Each number is 50 + 12 x the weight over its row's rms, rounded and kept within 0 to 99. Layers, rows and columns count from 0. The size before them is the row's rms in percent of the matrix's.

# layer 3 attention output (transposed), 256x384, rms 0.143, rows 18-54, columns 96-191
095:49 55 54 56 61 47 64 43 47 34 60 44 59 48 44 41 73 40 46 51 70 61 42 43 45 61 41 38 58 62 51 57 26 56 41 54 53 18 44 50 42 54 45 64 40 53 53 58 26 59 45 45 50 47 55 75 41 55 51 54 34 75 67 64 63 68 51 42 34 60 60 47 69 45 78 68 34 61 42 39 54 55 52 13 43 50 51 55 49 53 50 53 49 57 70 66
109:69 47 46 49 52 56 39 58 56 62 52 61 46 47 35 45 48 57 53 50 33 31 51 42 52 45 70 54 32 48 61 47 66 40 54 57 34 59 45 51 70 61 61 31 39 36 61 56 70 55 54 61 27 55 67 45 57 28 63 37 55 62 52 46 56 62 36 47 71 42 61 48 48 51 44 32 72 50 55 55 53 40 49 82 64 71 26 54 42 29 65 49 47 19 36 45
119:54 63 65 42 53 52 49 34 54 68 54 46 25 41 58 30 52 54 64 48 59 37 51 27 59 91 55 67 52 47 29 47 47 43 58 43 59 48 43 54 59 55 54 47 47 48 52 42 43 54 51 48 38 66 52 40 56 47 53 34 44 39 71 52 44 51 33 34 67 37 43 49 45 56 52 19 45 44 45 71 50 54 41 43 58 41 42 39 44 63 57 48 45 45 39 35
109:57 43 43 49 57 53 38 33 52 51 33 54 63 51 81 52 36 45 68 47 54 42 35 40 37 40 43 34 58 49 40 58 63 67 52 57 45 29 42 60 30 21 55 74 54 57 62 48 45 44 34 58 37 46 62 50 61 38 48 52 51 43 34 45 45 68 61 50 46 39 65 52 32 49 55 56 48 58 49 51 58 51 51 62 36 40 37 63 58 67 38 48 60 46 65 24
116:42 47 52 38 46 46 64 60 47 52 45 53 45 50 59 40 47 39 57 56 65 55 60 82 54 55 52 50 83 62 65 74 48 53 61 61 55 59 45 43 48 70 56 42 38 53 59 23 44 73 33 73 42 39 55 71 34 72 64 50 46 57 57 59 50 62 44 41 53 59 62 46 36 53 45 41 78 62 45 36 56 49 43 34 43 56 56 69 60 57 34 39 58 47 50 34
093:37 47 23 32 57 33 62 56 55 60 63 45 30 62 54 39 53 62 70 59 66 53 62 45 40 37 42 59 76 64 46 60 39 73 49 27 70 76 41 49 41 50 58 66 51 60 54 43 41 37 43 39 46 41 66 54 45 49 49 52 49 48 40 58 44 38 45 28 39 69 32 53 59 50 45 48 40 51 58 59 45 55 72 37 49 23 75 52 49 46 37 15 49 49 39 55
111:49 52 67 67 56 28 43 53 59 62 46 60 45 51 50 48 53 69 52 44 47 38 50 19 48 47 74 55 40 51 48 50 46 37 64 53 60 51 44 58 68 62 27 27 46 33 49 45 70 25 49 59 41 57 76 42 50 31 38 37 59 56 48 34 41 59 24 39 40 49 43 53 29 51 65 22 56 49 79 73 41 64 65 65 63 47 24 34 60 51 62 37 59 46 46 43
105:48 67 63 40 40 42 38 53 45 48 58 65 54 61 26 44 58 49 35 37 42 54 73 74 37 77 52 54 63 54 61 47 73 41 59 49 42 41 61 46 65 61 57 52 31 39 55 45 56 61 64 58 41 54 57 60 52 61 44 59 45 46 61 41 34 65 33 61 42 47 59 41 58 50 42 39 48 46 78 61 53 40 46 53 60 66 35 59 48 31 78 71 46 21 70 56
102:62 25 48 60 67 60 47 48 53 63 45 57 44 54 32 55 54 50 38 48 47 39 56 68 45 37 64 50 57 49 43 57 50 37 66 42 36 52 47 36 35 69 43 60 35 63 44 41 64 59 52 42 35 24 52 62 26 29 48 30 51 35 65 29 51 38 63 47 31 50 42 41 56 45 50 67 42 65 47 41 59 39 75 51 64 58 57 55 36 51 63 68 24 46 54 68
104:60 53 54 33 60 46 72 49 51 52 45 61 65 37 66 35 56 43 67 61 35 63 50 61 42 94 37 23 55 60 49 41 46 51 58 64 53 29 54 70 62 57 52 60 64 49 60 74 65 70 58 75 39 77 33 45 42 32 56 44 30 53 67 54 37 86 46 48 43 37 65 55 49 71 66 26 49 42 41 39 45 44 54 41 46 54 57 54 58 54 53 54 49 59 51 46
100:53 34 40 56 58 51 49 36 54 34 49 44 54 46 57 54 66 68 56 58 41 47 54 51 55 21 51 46 58 71 47 62 28 45 32 56 57 46 39 43 44 59 30 51 52 49 62 50 69 32 36 27 48 72 46 58 38 33 62 56 41 81 57 39 68 42 59 60 25 40 45 54 55 58 67 56 34 69 43 48 74 48 46 44 57 49 54 61 49 58 44 69 56 62 52 77
105:58 76 54 49 45 55 17 48 50 64 62 46 39 28 56 60 44 63 45 61 46 35 38 41 38 54 58 61 37 80 35 57 53 42 64 43 63 39 56 51 39 25 46 60 41 78 39 52 44 67 56 51 35 70 49 51 45 74 45 50 37 34 36 51 49 65 59 51 30 54 61 46 42 44 61 50 44 22 63 52 59 55 46 52 48 57 54 67 53 46 47 39 46 55 61 58
102:41 40 40 49 32 54 46 43 52 63 46 53 62 45 58 85 50 40 59 57 38 51 58 42 36 62 41 52 28 30 56 37 50 52 47 52 36 52 56 58 23 53 62 34 62 49 67 57 42 64 41 45 59 66 51 62 38 39 41 59 62 47 50 59 49 44 65 40 70 65 54 52 61 67 39 44 32 19 46 56 37 50 52 72 61 23 25 40 44 35 44 62 73 58 20 42
098:45 61 50 33 46 30 63 46 55 71 50 56 47 48 76 60 60 69 59 60 46 57 47 52 70 41 53 38 47 42 57 56 63 59 41 37 37 39 52 65 58 32 37 75 68 30 48 65 53 41 46 46 72 72 55 61 56 46 44 39 47 29 45 38 44 56 49 49 69 44 73 61 49 27 48 62 41 44 43 41 53 50 37 55 55 57 48 58 57 39 35 50 68 46 72 41
097:32 83 40 38 35 50 50 32 45 69 46 60 46 62 41 39 32 50 63 44 41 41 64 40 56 60 61 66 30 42 59 47 48 61 45 67 50 42 53 38 47 53 57 29 54 20 44 55 59 34 45 62 39 80 56 35 62 35 47 48 50 48 55 36 63 34 38 33 67 51 59 57 40 66 41 46 60 41 48 62 36 39 33 63 39 51 60 42 78 36 42 44 66 58 39 55
104:46 54 62 39 41 38 54 55 34 56 60 51 58 49 54 44 43 39 48 51 54 42 58 36 37 71 50 55 47 47 54 53 58 42 66 53 61 27 46 39 48 55 52 39 51 52 38 48 38 67 60 39 43 52 46 77 36 53 37 68 45 63 61 49 50 65 45 39 47 48 60 39 54 68 64 39 46 39 55 68 36 38 69 38 62 62 42 43 50 38 55 43 54 57 50 44
107:58 70 56 80 45 51 46 32 51 36 48 44 38 20 55 52 56 26 57 46 60 36 67 49 47 67 36 47 76 42 25 63 80 39 44 50 47 43 41 42 53 48 61 46 33 41 37 55 48 39 38 46 51 49 56 46 49 62 51 56 40 36 59 66 60 41 46 57 53 43 56 49 70 56 55 58 32 49 31 45 42 59 42 18 37 24 39 32 57 44 54 59 68 66 65 56
088:51 40 56 56 75 53 62 53 52 81 32 45 54 59 45 36 43 58 33 38 40 51 54 56 50 37 30 60 46 33 52 66 72 65 47 47 42 47 56 38 36 48 52 39 57 53 49 73 64 82 45 67 42 47 45 44 60 52 50 50 36 40 26 55 25 45 70 60 68 56 30 59 46 42 58 60 64 38 54 48 36 33 48 50 57 34 73 63 33 46 37 20 48 41 60 53
107:30 52 52 69 60 23 43 38 60 71 51 63 66 46 57 33 51 68 39 44 42 24 22 41 49 44 76 30 73 64 51 36 45 68 38 49 52 60 54 52 62 59 32 33 43 82 78 47 43 26 54 33 42 54 48 46 50 55 34 56 51 47 55 28 37 19 29 38 41 47 58 57 57 43 66 37 55 59 54 59 61 58 38 55 53 30 56 39 49 34 57 30 29 51 33 58
095:89 34 58 81 49 46 63 56 50 33 33 36 67 43 50 59 52 40 44 41 50 61 63 42 79 29 54 54 47 32 53 63 75 30 45 60 46 58 52 61 37 37 55 31 52 47 54 34 44 49 38 37 57 47 65 31 55 50 42 51 46 60 30 40 51 41 57 66 47 47 56 62 47 39 56 57 44 53 57 50 53 57 51 47 58 59 41 59 51 62 49 59 56 58 65 56
100:37 30 58 49 68 45 60 46 48 44 25 57 66 56 44 43 52 52 32 37 62 61 29 47 59 70 42 48 51 56 49 37 49 55 43 31 52 40 55 41 75 70 51 54 37 62 61 56 36 65 42 56 44 36 39 37 48 56 44 57 63 53 40 43 26 48 57 48 58 31 49 63 65 42 72 34 56 65 39 22 53 59 70 46 44 53 65 36 44 58 42 31 30 39 62 38
102:66 42 49 53 44 56 55 41 61 52 52 55 64 55 60 70 36 49 55 72 45 68 62 58 50 74 58 28 27 61 63 48 60 35 43 66 23 48 63 55 29 28 59 35 49 30 34 48 43 52 49 45 47 49 70 72 29 42 40 57 55 46 53 55 54 64 57 56 18 60 54 52 52 69 49 56 44 41 36 63 59 51 52 67 33 55 33 48 44 35 59 86 59 54 49 34
107:53 42 54 59 72 66 53 60 53 55 37 75 50 60 47 40 54 38 43 42 46 40 41 39 33 41 35 62 49 45 55 61 52 42 77 46 64 47 43 48 53 56 41 67 35 57 56 50 47 72 77 61 37 52 61 61 52 75 41 45 43 40 50 42 23 58 49 46 78 62 70 47 44 59 57 29 46 39 71 39 39 38 64 42 60 46 60 58 59 38 53 54 52 42 67 58
092:34 51 63 53 41 44 58 64 59 56 43 67 73 52 46 46 62 55 54 37 56 32 54 30 59 60 80 52 41 49 80 49 48 50 42 70 66 51 67 47 75 49 50 40 61 36 53 41 55 45 47 51 48 55 63 45 65 39 67 41 44 66 57 50 63 42 40 30 59 44 52 55 47 45 56 37 61 50 51 42 50 43 45 62 57 69 39 68 74 51 51 46 60 40 57 43
109:58 29 39 70 57 44 57 37 44 44 46 69 56 43 45 59 51 46 55 47 42 53 48 60 41 53 38 20 59 62 50 72 46 57 69 48 61 49 46 49 20 57 50 56 58 59 51 46 59 61 41 39 43 37 63 89 41 60 44 47 34 46 54 34 53 56 40 61 38 43 67 46 68 42 56 37 20 40 36 36 56 53 57 37 46 62 63 55 57 32 32 61 43 43 64 71
083:62 25 60 68 48 64 39 52 39 38 49 42 39 45 55 63 55 38 52 56 35 39 30 62 46 44 39 44 64 25 59 43 61 38 62 50 45 24 61 57 45 48 58 60 58 35 58 58 47 50 57 52 39 28 51 80 62 47 56 37 56 72 47 53 46 73 68 55 48 42 60 52 35 60 32 70 39 52 41 39 51 45 35 52 46 77 30 61 50 50 59 70 68 60 55 31
101:57 40 28 80 44 59 61 64 64 57 41 45 53 66 44 18 38 78 68 37 50 55 54 39 45 70 55 33 38 51 43 63 51 39 43 54 38 39 52 51 39 70 44 42 46 50 37 51 42 37 61 34 56 47 36 50 62 48 64 58 59 41 49 56 51 25 38 51 44 21 35 34 47 50 72 47 73 77 42 52 53 46 33 47 63 65 77 37 50 45 60 35 35 40 46 41
100:58 46 53 51 68 51 48 51 50 44 34 30 65 43 55 40 34 54 58 44 69 43 38 58 48 75 56 55 56 63 47 53 64 36 63 56 53 27 55 57 50 36 44 45 73 55 45 58 53 22 81 76 61 70 43 45 46 48 57 50 52 39 41 60 53 59 54 47 48 44 40 40 49 44 49 39 68 43 73 68 24 48 46 66 48 48 42 50 56 70 70 41 50 45 45 42
083:41 37 36 64 69 64 22 59 63 27 50 49 30 54 54 44 59 45 65 44 58 68 68 32 45 51 48 34 36 56 41 54 76 64 39 68 56 58 49 66 48 42 51 43 46 67 50 36 31 52 64 60 31 51 67 62 51 30 55 54 43 57 47 31 40 71 42 55 61 52 54 42 53 40 43 51 43 36 79 50 56 56 57 53 45 55 34 55 50 58 46 66 52 57 75 50
092:52 46 41 41 44 51 56 62 55 48 41 61 48 53 41 42 53 44 36 43 54 40 47 73 46 64 45 51 40 45 54 19 37 55 48 45 27 64 47 57 52 55 59 54 59 40 53 54 65 46 45 53 47 51 59 58 51 56 70 44 47 29 44 61 65 29 54 46 44 64 40 57 67 64 34 43 47 40 68 50 55 46 23 51 59 64 51 53 56 27 47 64 44 42 19 55
100:54 69 37 53 28 47 58 50 45 74 40 52 53 73 63 48 52 67 37 56 57 50 61 51 36 58 55 42 35 23 53 61 70 58 36 44 50 69 43 61 21 31 41 50 51 47 65 35 36 42 40 49 52 46 47 63 60 55 44 57 45 63 23 28 41 17 41 44 53 44 47 62 46 55 54 43 74 55 48 52 67 54 27 63 60 52 55 35 46 32 38 32 72 54 46 40
102:35 43 42 47 27 39 56 38 68 60 35 46 54 42 46 57 72 37 54 52 32 26 56 50 60 56 64 55 59 33 38 56 39 42 67 54 56 46 55 43 58 55 58 59 43 52 53 57 36 34 39 18 53 49 55 29 55 56 44 40 69 49 51 65 45 37 44 32 61 38 54 44 49 35 47 56 55 41 69 55 47 46 54 56 55 24 44 35 42 72 54 52 76 33 33 44
095:58 41 45 48 54 57 56 50 51 48 46 45 44 50 38 33 64 46 37 59 60 60 63 40 53 57 37 74 25 27 61 40 39 46 41 49 24 49 57 44 38 38 51 49 53 22 50 51 42 37 33 46 59 44 48 46 43 37 44 53 49 66 46 40 58 40 39 43 55 47 24 59 45 34 49 49 45 45 33 64 56 52 54 39 67 53 58 31 23 58 53 51 50 52 27 58
099:44 25 45 41 55 47 46 41 53 66 36 51 54 56 32 52 44 48 36 35 35 61 67 42 66 35 67 53 56 37 47 40 68 42 46 56 25 61 45 60 46 47 61 44 58 40 44 59 34 49 49 50 62 46 52 59 59 51 48 50 40 39 37 57 43 45 55 34 47 29 62 55 42 51 60 59 63 63 57 58 59 52 43 63 71 46 35 62 45 53 43 45 56 62 34 55
108:38 49 42 53 38 44 55 17 52 68 52 48 51 52 53 58 58 48 61 47 34 28 60 52 59 57 68 51 63 48 36 44 56 63 34 46 35 39 48 73 43 36 72 33 61 66 57 38 33 46 65 35 61 56 45 44 52 33 65 48 37 67 38 42 49 44 52 47 68 28 63 47 26 79 49 13 47 56 58 55 48 62 28 57 48 30 25 58 47 68 38 33 68 49 33 33
093:61 69 56 53 64 65 35 59 46 49 39 52 39 68 41 52 40 37 59 72 80 58 38 50 41 50 13 35 52 40 62 50 68 47 50 52 51 22 51 60 31 24 50 48 43 27 64 52 50 48 41 50 40 35 61 62 64 47 45 46 37 53 50 55 55 44 45 64 38 50 43 39 23 53 62 55 69 42 45 50 54 52 58 73 38 41 65 33 65 72 48 26 44 55 52 53
096:42 43 41 55 46 50 30 66 68 51 41 37 39 30 44 45 35 41 63 56 70 57 36 43 54 63 52 36 54 60 50 53 42 63 34 50 40 56 45 44 74 64 49 42 51 48 62 30 52 56 31 66 52 58 48 36 42 42 69 52 61 55 53 42 55 40 61 50 54 51 52 35 52 20 66 53 78 52 44 44 43 40 61 45 27 47 35 07 42 72 49 58 48 65 32 24
# layer 3 attention value, 256x384, rms 0.184, rows 19-54, columns 96-191
103:38 76 67 57 53 57 66 48 41 58 32 40 58 53 52 36 53 50 49 61 52 46 45 66 54 56 50 36 73 59 51 35 44 45 54 29 56 54 34 62 19 39 46 62 48 70 55 40 40 38 56 36 54 35 48 65 39 57 44 53 56 50 52 66 37 69 62 46 38 44 46 27 63 50 55 70 37 37 33 69 49 50 76 45 44 44 55 39 50 71 61 47 68 55 49 59
109:54 41 51 58 40 40 49 68 32 49 43 47 69 64 56 62 42 52 44 50 47 59 54 66 36 30 65 39 50 45 45 44 48 46 38 41 37 37 58 40 41 47 30 45 55 65 48 59 49 50 36 56 46 40 44 52 63 58 39 68 55 69 35 62 62 54 49 52 55 72 39 57 70 58 57 70 55 39 44 41 49 29 51 36 47 57 40 52 56 40 55 70 55 50 57 53
100:33 52 48 44 56 41 55 53 52 46 55 58 35 46 39 58 47 55 38 52 61 67 64 61 49 62 57 56 41 64 44 44 40 52 45 45 55 67 41 41 77 77 44 46 70 56 40 48 38 49 45 60 59 49 68 57 40 64 40 61 62 46 62 52 55 40 37 59 55 59 46 66 50 44 45 50 56 67 55 42 37 57 39 33 38 35 33 46 44 35 58 40 51 44 40 65
106:45 53 62 62 49 42 34 47 57 50 62 47 50 48 41 50 47 67 50 49 55 43 39 52 49 53 43 43 25 46 42 28 51 51 39 39 63 39 57 60 69 51 63 80 53 47 40 67 60 38 78 42 60 57 45 47 47 30 30 37 26 40 40 40 54 41 59 47 43 66 49 64 52 24 49 43 34 35 51 65 60 28 43 75 57 38 42 56 51 33 62 66 39 60 69 49
100:60 48 48 62 31 60 36 45 48 33 51 49 72 42 51 57 37 40 45 54 38 42 43 62 55 57 51 29 26 43 34 57 56 48 47 68 48 31 76 38 53 42 49 34 47 30 22 57 65 64 39 61 60 69 31 44 39 77 39 24 41 51 53 35 54 54 54 77 64 47 65 41 40 49 62 38 57 41 50 49 43 45 39 79 62 76 30 56 58 48 51 81 48 46 59 44
101:43 63 46 49 59 58 50 35 36 64 60 18 43 50 43 44 49 44 42 50 44 46 54 83 57 46 39 55 48 56 48 66 63 64 36 48 51 45 45 46 28 16 52 60 43 72 60 52 46 67 56 53 70 29 54 33 51 66 69 62 37 62 53 59 52 38 70 60 49 33 40 41 70 59 41 69 37 54 20 41 61 36 38 49 47 42 78 50 37 33 61 55 64 55 51 44
097:58 36 59 73 55 64 56 43 52 40 58 32 47 42 60 46 59 56 51 64 44 39 42 36 47 45 46 52 58 59 65 46 33 47 35 54 49 60 32 59 40 32 43 78 67 51 68 51 42 28 48 39 52 56 57 42 54 42 48 49 35 73 35 78 60 42 66 35 59 46 31 43 52 36 51 56 32 41 37 41 49 42 68 66 33 46 45 57 60 47 46 34 44 73 30 48
098:36 49 66 47 40 44 54 27 38 41 68 35 64 36 47 47 62 42 56 50 47 64 67 40 43 80 26 50 48 52 49 48 39 55 25 54 58 48 44 54 45 25 52 43 46 42 51 59 44 42 46 59 79 67 67 57 52 57 49 41 50 57 46 63 52 55 47 47 63 54 50 48 43 41 50 44 44 53 60 48 58 48 63 55 47 50 26 61 78 51 42 51 54 57 46 41
104:41 52 44 70 53 28 30 53 56 38 49 55 42 67 46 50 46 56 46 44 53 55 37 56 50 26 52 64 55 32 41 33 48 61 55 30 52 57 46 24 46 76 46 51 69 66 50 39 28 39 47 39 45 42 56 66 62 54 34 53 59 33 40 62 59 13 60 51 48 73 52 53 55 37 40 80 33 37 37 52 54 49 36 21 32 47 56 43 29 49 57 67 58 41 59 50
094:53 56 53 34 49 36 53 56 52 41 37 68 47 49 33 54 37 21 39 60 57 49 57 40 40 44 43 53 40 41 53 37 67 65 48 54 52 45 66 28 46 59 72 53 44 39 27 40 25 43 50 63 73 37 38 57 51 68 54 58 83 30 52 63 41 44 51 47 69 42 31 36 33 41 56 62 69 40 38 58 32 60 44 35 41 34 59 42 53 26 43 27 41 44 43 39
095:48 32 23 50 55 61 68 63 58 49 41 42 79 72 46 53 30 43 46 70 66 63 45 66 64 49 61 33 50 49 49 45 51 46 67 70 50 62 48 60 71 72 51 50 68 43 51 56 60 41 39 49 64 39 58 65 53 63 49 43 53 57 45 46 19 48 62 60 50 58 51 58 56 51 54 48 46 83 54 47 37 62 63 39 38 48 49 46 51 47 51 62 49 45 48 55
107:44 56 51 60 55 75 56 51 53 29 68 50 32 45 55 40 50 63 42 33 53 52 41 65 57 36 62 59 77 46 53 60 42 53 34 28 58 49 40 42 58 36 21 63 38 42 58 40 58 47 43 58 47 53 78 31 59 48 51 39 40 46 51 47 62 50 45 40 41 48 43 40 36 64 58 56 54 71 59 19 59 48 47 38 58 77 64 49 55 74 41 39 63 29 60 47
097:68 25 64 50 64 53 51 63 48 49 49 47 33 62 50 51 42 38 33 30 50 54 45 41 39 47 63 63 37 51 56 52 27 42 65 64 48 56 50 34 56 61 47 28 65 68 66 25 42 46 68 63 37 47 44 38 55 34 63 57 73 52 81 55 71 55 48 32 42 42 42 67 46 51 52 54 50 72 60 48 43 48 53 58 47 29 54 48 52 52 67 51 34 38 43 64
103:69 35 51 54 63 52 58 68 33 45 48 51 41 47 65 68 62 57 45 53 49 56 56 54 44 42 62 45 64 44 31 52 45 54 57 35 45 50 31 52 20 31 37 59 43 65 65 41 45 47 55 43 44 33 33 35 65 35 73 41 49 59 31 67 56 75 66 53 41 38 26 32 61 51 52 66 45 62 46 34 53 37 47 40 49 52 60 53 53 51 67 68 45 25 52 36
099:50 51 31 65 37 59 52 58 55 44 51 24 41 41 50 56 34 52 60 47 64 46 57 64 71 15 46 52 71 50 57 51 52 49 55 47 56 60 54 70 46 42 52 54 50 46 65 39 77 39 42 53 36 42 71 04 54 42 59 32 30 55 29 54 40 44 43 63 56 56 54 58 53 70 37 55 34 49 46 26 57 65 41 57 35 37 65 49 34 55 64 46 42 46 60 47
111:44 26 45 43 46 51 55 61 36 51 44 63 46 81 48 52 72 63 41 35 57 67 49 38 45 42 57 47 34 56 76 33 15 58 49 47 38 42 57 50 55 36 37 47 78 48 72 58 39 55 51 64 46 38 41 32 59 54 44 57 56 53 38 32 59 58 49 34 74 61 48 55 34 53 35 34 65 55 70 43 51 41 45 44 47 59 54 66 46 31 45 49 36 39 32 52
101:59 64 47 62 25 52 28 52 55 45 68 37 44 54 63 52 71 60 49 44 58 34 38 41 62 73 67 61 57 50 63 45 31 48 27 55 41 64 24 72 60 42 43 48 53 54 49 35 54 30 63 25 54 40 44 60 49 43 45 45 20 64 63 30 69 74 33 32 57 49 77 46 66 40 48 44 48 58 59 23 56 53 63 56 53 63 28 47 68 74 61 68 41 57 32 46
106:59 67 24 39 37 81 47 58 37 46 37 35 27 54 63 60 55 16 52 59 71 65 63 66 53 46 36 52 25 29 44 62 48 44 49 67 65 40 50 55 46 39 43 62 36 28 25 57 83 63 27 57 45 67 52 47 51 40 65 40 42 80 57 61 58 63 69 64 52 45 35 42 37 52 49 49 41 53 42 52 41 43 55 53 51 45 42 36 56 60 52 65 40 45 59 50
095:12 67 45 14 44 42 53 35 60 50 66 48 35 58 42 51 53 69 58 46 56 37 52 52 23 66 51 42 55 62 65 36 47 73 45 66 54 60 57 55 59 59 73 62 52 42 44 52 44 38 64 47 55 28 44 65 47 54 61 58 69 29 78 53 55 46 33 38 70 55 49 36 48 59 54 49 57 61 58 59 38 37 51 43 59 55 52 51 50 39 40 22 50 37 50 44
104:56 50 53 57 45 49 34 30 55 55 73 53 27 54 58 40 62 31 62 58 45 57 63 32 49 49 57 61 44 44 49 68 58 48 59 59 46 53 37 74 35 38 34 45 56 44 51 38 63 57 56 55 50 51 58 62 37 21 53 59 40 58 69 48 70 48 29 49 44 57 72 52 54 56 13 43 37 54 62 52 61 45 42 56 50 49 19 53 53 47 54 47 47 71 49 45
104:09 53 61 62 60 43 57 38 58 40 57 33 66 50 26 46 58 47 49 37 40 41 39 69 56 38 61 67 80 38 41 53 36 52 62 42 56 68 46 32 66 73 50 80 55 49 73 59 53 35 48 63 49 67 60 51 68 56 47 44 54 21 44 43 48 40 40 34 74 59 58 39 50 47 53 41 35 50 71 35 30 45 45 34 39 60 54 38 34 56 45 33 62 35 64 57
106:32 50 43 45 38 37 42 46 49 46 45 16 46 52 60 66 41 68 59 57 57 42 49 48 75 40 33 38 50 40 45 41 36 61 45 61 58 41 48 67 57 38 52 28 77 51 54 35 68 37 41 33 49 44 73 57 48 29 50 51 45 65 51 67 50 51 44 53 14 40 65 51 59 35 60 72 53 45 25 55 67 55 58 42 33 51 47 43 48 72 68 52 34 42 50 45
093:64 63 50 58 58 45 47 46 56 55 47 55 28 53 48 57 30 62 28 55 43 43 39 66 45 48 37 42 61 43 46 40 68 57 51 37 44 56 53 45 37 51 64 63 34 55 53 48 48 37 51 42 27 46 42 60 52 59 64 57 42 50 49 77 40 47 60 43 50 55 37 47 72 50 50 49 36 57 41 60 48 42 62 38 33 35 62 35 39 50 51 43 66 39 52 37
109:46 48 56 38 48 39 41 29 54 52 58 47 35 70 52 53 53 67 35 38 44 55 46 49 45 50 50 60 43 17 56 45 49 45 37 72 37 36 56 41 72 51 56 45 59 32 55 63 53 41 58 63 54 71 72 41 48 44 48 56 52 47 50 57 47 48 57 31 56 54 41 39 20 26 51 67 62 59 63 68 50 45 50 57 53 32 43 62 50 61 66 35 53 42 45 58
092:44 70 61 34 58 38 56 38 58 50 62 56 41 38 45 35 54 65 52 43 44 65 53 47 44 62 39 56 61 75 40 72 43 46 28 43 44 72 48 62 63 42 54 48 51 58 61 57 38 43 45 53 65 69 65 36 40 42 41 63 57 16 53 59 65 38 32 33 55 61 44 63 42 32 46 48 49 55 66 40 66 45 61 60 45 58 43 62 47 37 43 31 57 49 50 68
100:65 58 44 23 46 47 54 34 44 42 44 58 64 51 63 68 52 24 51 66 63 50 45 52 66 30 49 62 44 53 42 38 47 50 52 53 43 43 40 52 42 44 54 52 34 68 47 48 64 66 34 61 40 48 61 64 38 46 49 45 56 60 31 50 47 63 39 67 40 70 78 63 51 56 45 44 49 29 45 68 48 48 70 49 39 36 30 44 51 80 38 54 46 50 60 62
098:43 41 25 32 35 45 47 64 61 51 68 48 40 55 44 64 49 42 44 68 63 57 52 36 51 35 41 81 44 67 30 47 48 70 37 41 48 65 35 47 59 64 62 50 59 67 71 32 51 69 24 38 54 26 52 34 34 62 45 55 54 46 51 35 33 50 42 53 41 64 60 72 48 45 46 54 39 65 28 36 62 60 60 45 47 50 45 53 22 49 39 59 52 39 54 56
096:46 58 53 26 45 60 50 47 45 51 50 33 55 52 42 66 44 54 37 51 51 18 49 69 57 51 49 69 81 62 50 40 52 62 64 35 39 52 49 38 41 49 70 48 69 43 56 52 78 41 45 48 73 55 57 33 47 67 49 35 38 25 67 51 62 42 53 42 45 44 50 41 57 44 63 41 60 54 45 54 48 46 56 44 55 51 41 50 52 37 53 30 46 53 35 52
097:51 54 58 65 58 61 50 42 57 48 48 62 63 50 53 36 49 49 58 61 37 56 55 41 53 50 45 46 54 40 27 79 37 43 42 38 53 36 50 39 29 45 27 60 39 57 45 46 27 57 52 52 57 60 33 70 43 61 19 54 55 74 37 56 63 77 51 57 48 37 47 35 34 31 69 62 57 40 34 58 56 44 68 63 39 59 38 50 57 67 53 67 56 41 68 59
099:56 45 47 41 63 58 35 56 41 38 50 54 61 42 30 58 56 52 55 51 50 49 54 53 55 47 61 33 54 55 71 46 28 43 61 53 44 38 37 48 70 30 36 64 42 44 34 62 56 48 59 47 42 52 35 40 60 54 65 41 51 55 73 59 54 66 69 77 58 42 51 38 50 60 52 64 48 43 43 49 28 37 73 46 50 25 63 54 78 67 62 62 44 40 53 50
098:60 48 45 62 65 62 56 51 40 31 72 51 56 67 61 45 42 65 37 39 54 63 36 56 37 57 35 58 43 54 64 29 58 55 28 65 46 51 62 63 47 38 32 59 63 63 55 27 63 47 38 64 47 47 52 46 45 63 64 67 43 61 47 52 54 59 48 49 52 52 49 55 41 55 50 49 50 63 48 52 63 50 34 54 53 64 44 48 37 41 30 40 40 56 62 55
093:48 51 45 51 48 75 26 46 44 51 50 46 76 48 44 48 38 57 62 32 33 57 42 62 57 43 49 26 65 55 38 53 49 44 42 49 62 56 35 55 44 65 44 56 44 56 50 54 54 62 55 44 41 71 43 46 51 61 52 53 54 52 40 66 60 51 51 57 57 39 48 52 49 74 51 51 71 36 44 29 57 35 44 49 47 49 52 67 58 52 50 60 39 52 53 55
098:46 80 59 48 48 57 59 61 40 35 73 41 38 37 72 44 48 49 67 67 59 41 40 62 43 49 45 54 59 53 68 61 33 58 43 53 64 48 59 46 35 57 45 54 42 60 55 35 68 47 63 39 43 42 40 49 43 46 32 46 52 56 49 39 57 62 38 47 58 64 40 45 61 54 44 49 47 27 60 44 44 52 51 49 64 53 44 52 66 75 59 48 56 33 61 57
102:50 54 42 28 67 72 30 84 51 54 55 49 39 44 48 41 41 80 56 61 63 55 46 57 44 26 41 63 48 59 37 53 46 48 50 40 67 60 71 35 60 54 36 49 44 43 50 65 63 52 33 49 37 42 52 35 47 50 49 56 59 44 61 51 56 65 48 55 51 62 39 77 50 40 67 73 60 49 44 39 57 60 49 39 54 63 53 23 41 23 64 58 65 74 62 58
093:49 34 51 46 46 38 57 44 44 56 47 38 66 45 41 54 52 62 50 26 51 72 32 64 61 58 80 53 58 57 29 48 37 49 48 50 49 58 46 46 83 73 52 67 72 54 45 49 39 82 55 43 44 61 42 24 41 65 41 57 48 47 32 43 69 55 50 36 72 52 60 61 60 55 40 51 47 47 38 29 59 37 47 52 60 69 55 73 34 29 61 65 49 49 28 53
099:47 58 46 39 50 61 61 46 33 60 50 71 56 79 56 30 58 49 45 27 33 69 44 55 49 36 60 47 46 52 61 62 68 43 58 46 58 33 66 72 41 43 48 58 54 43 41 61 29 61 67 53 48 62 55 47 51 56 36 35 35 42 56 72 53 46 49 49 48 45 56 66 41 75 41 33 51 53 36 63 62 48 38 57 63 36 35 94 53 16 32 53 54 36 46 76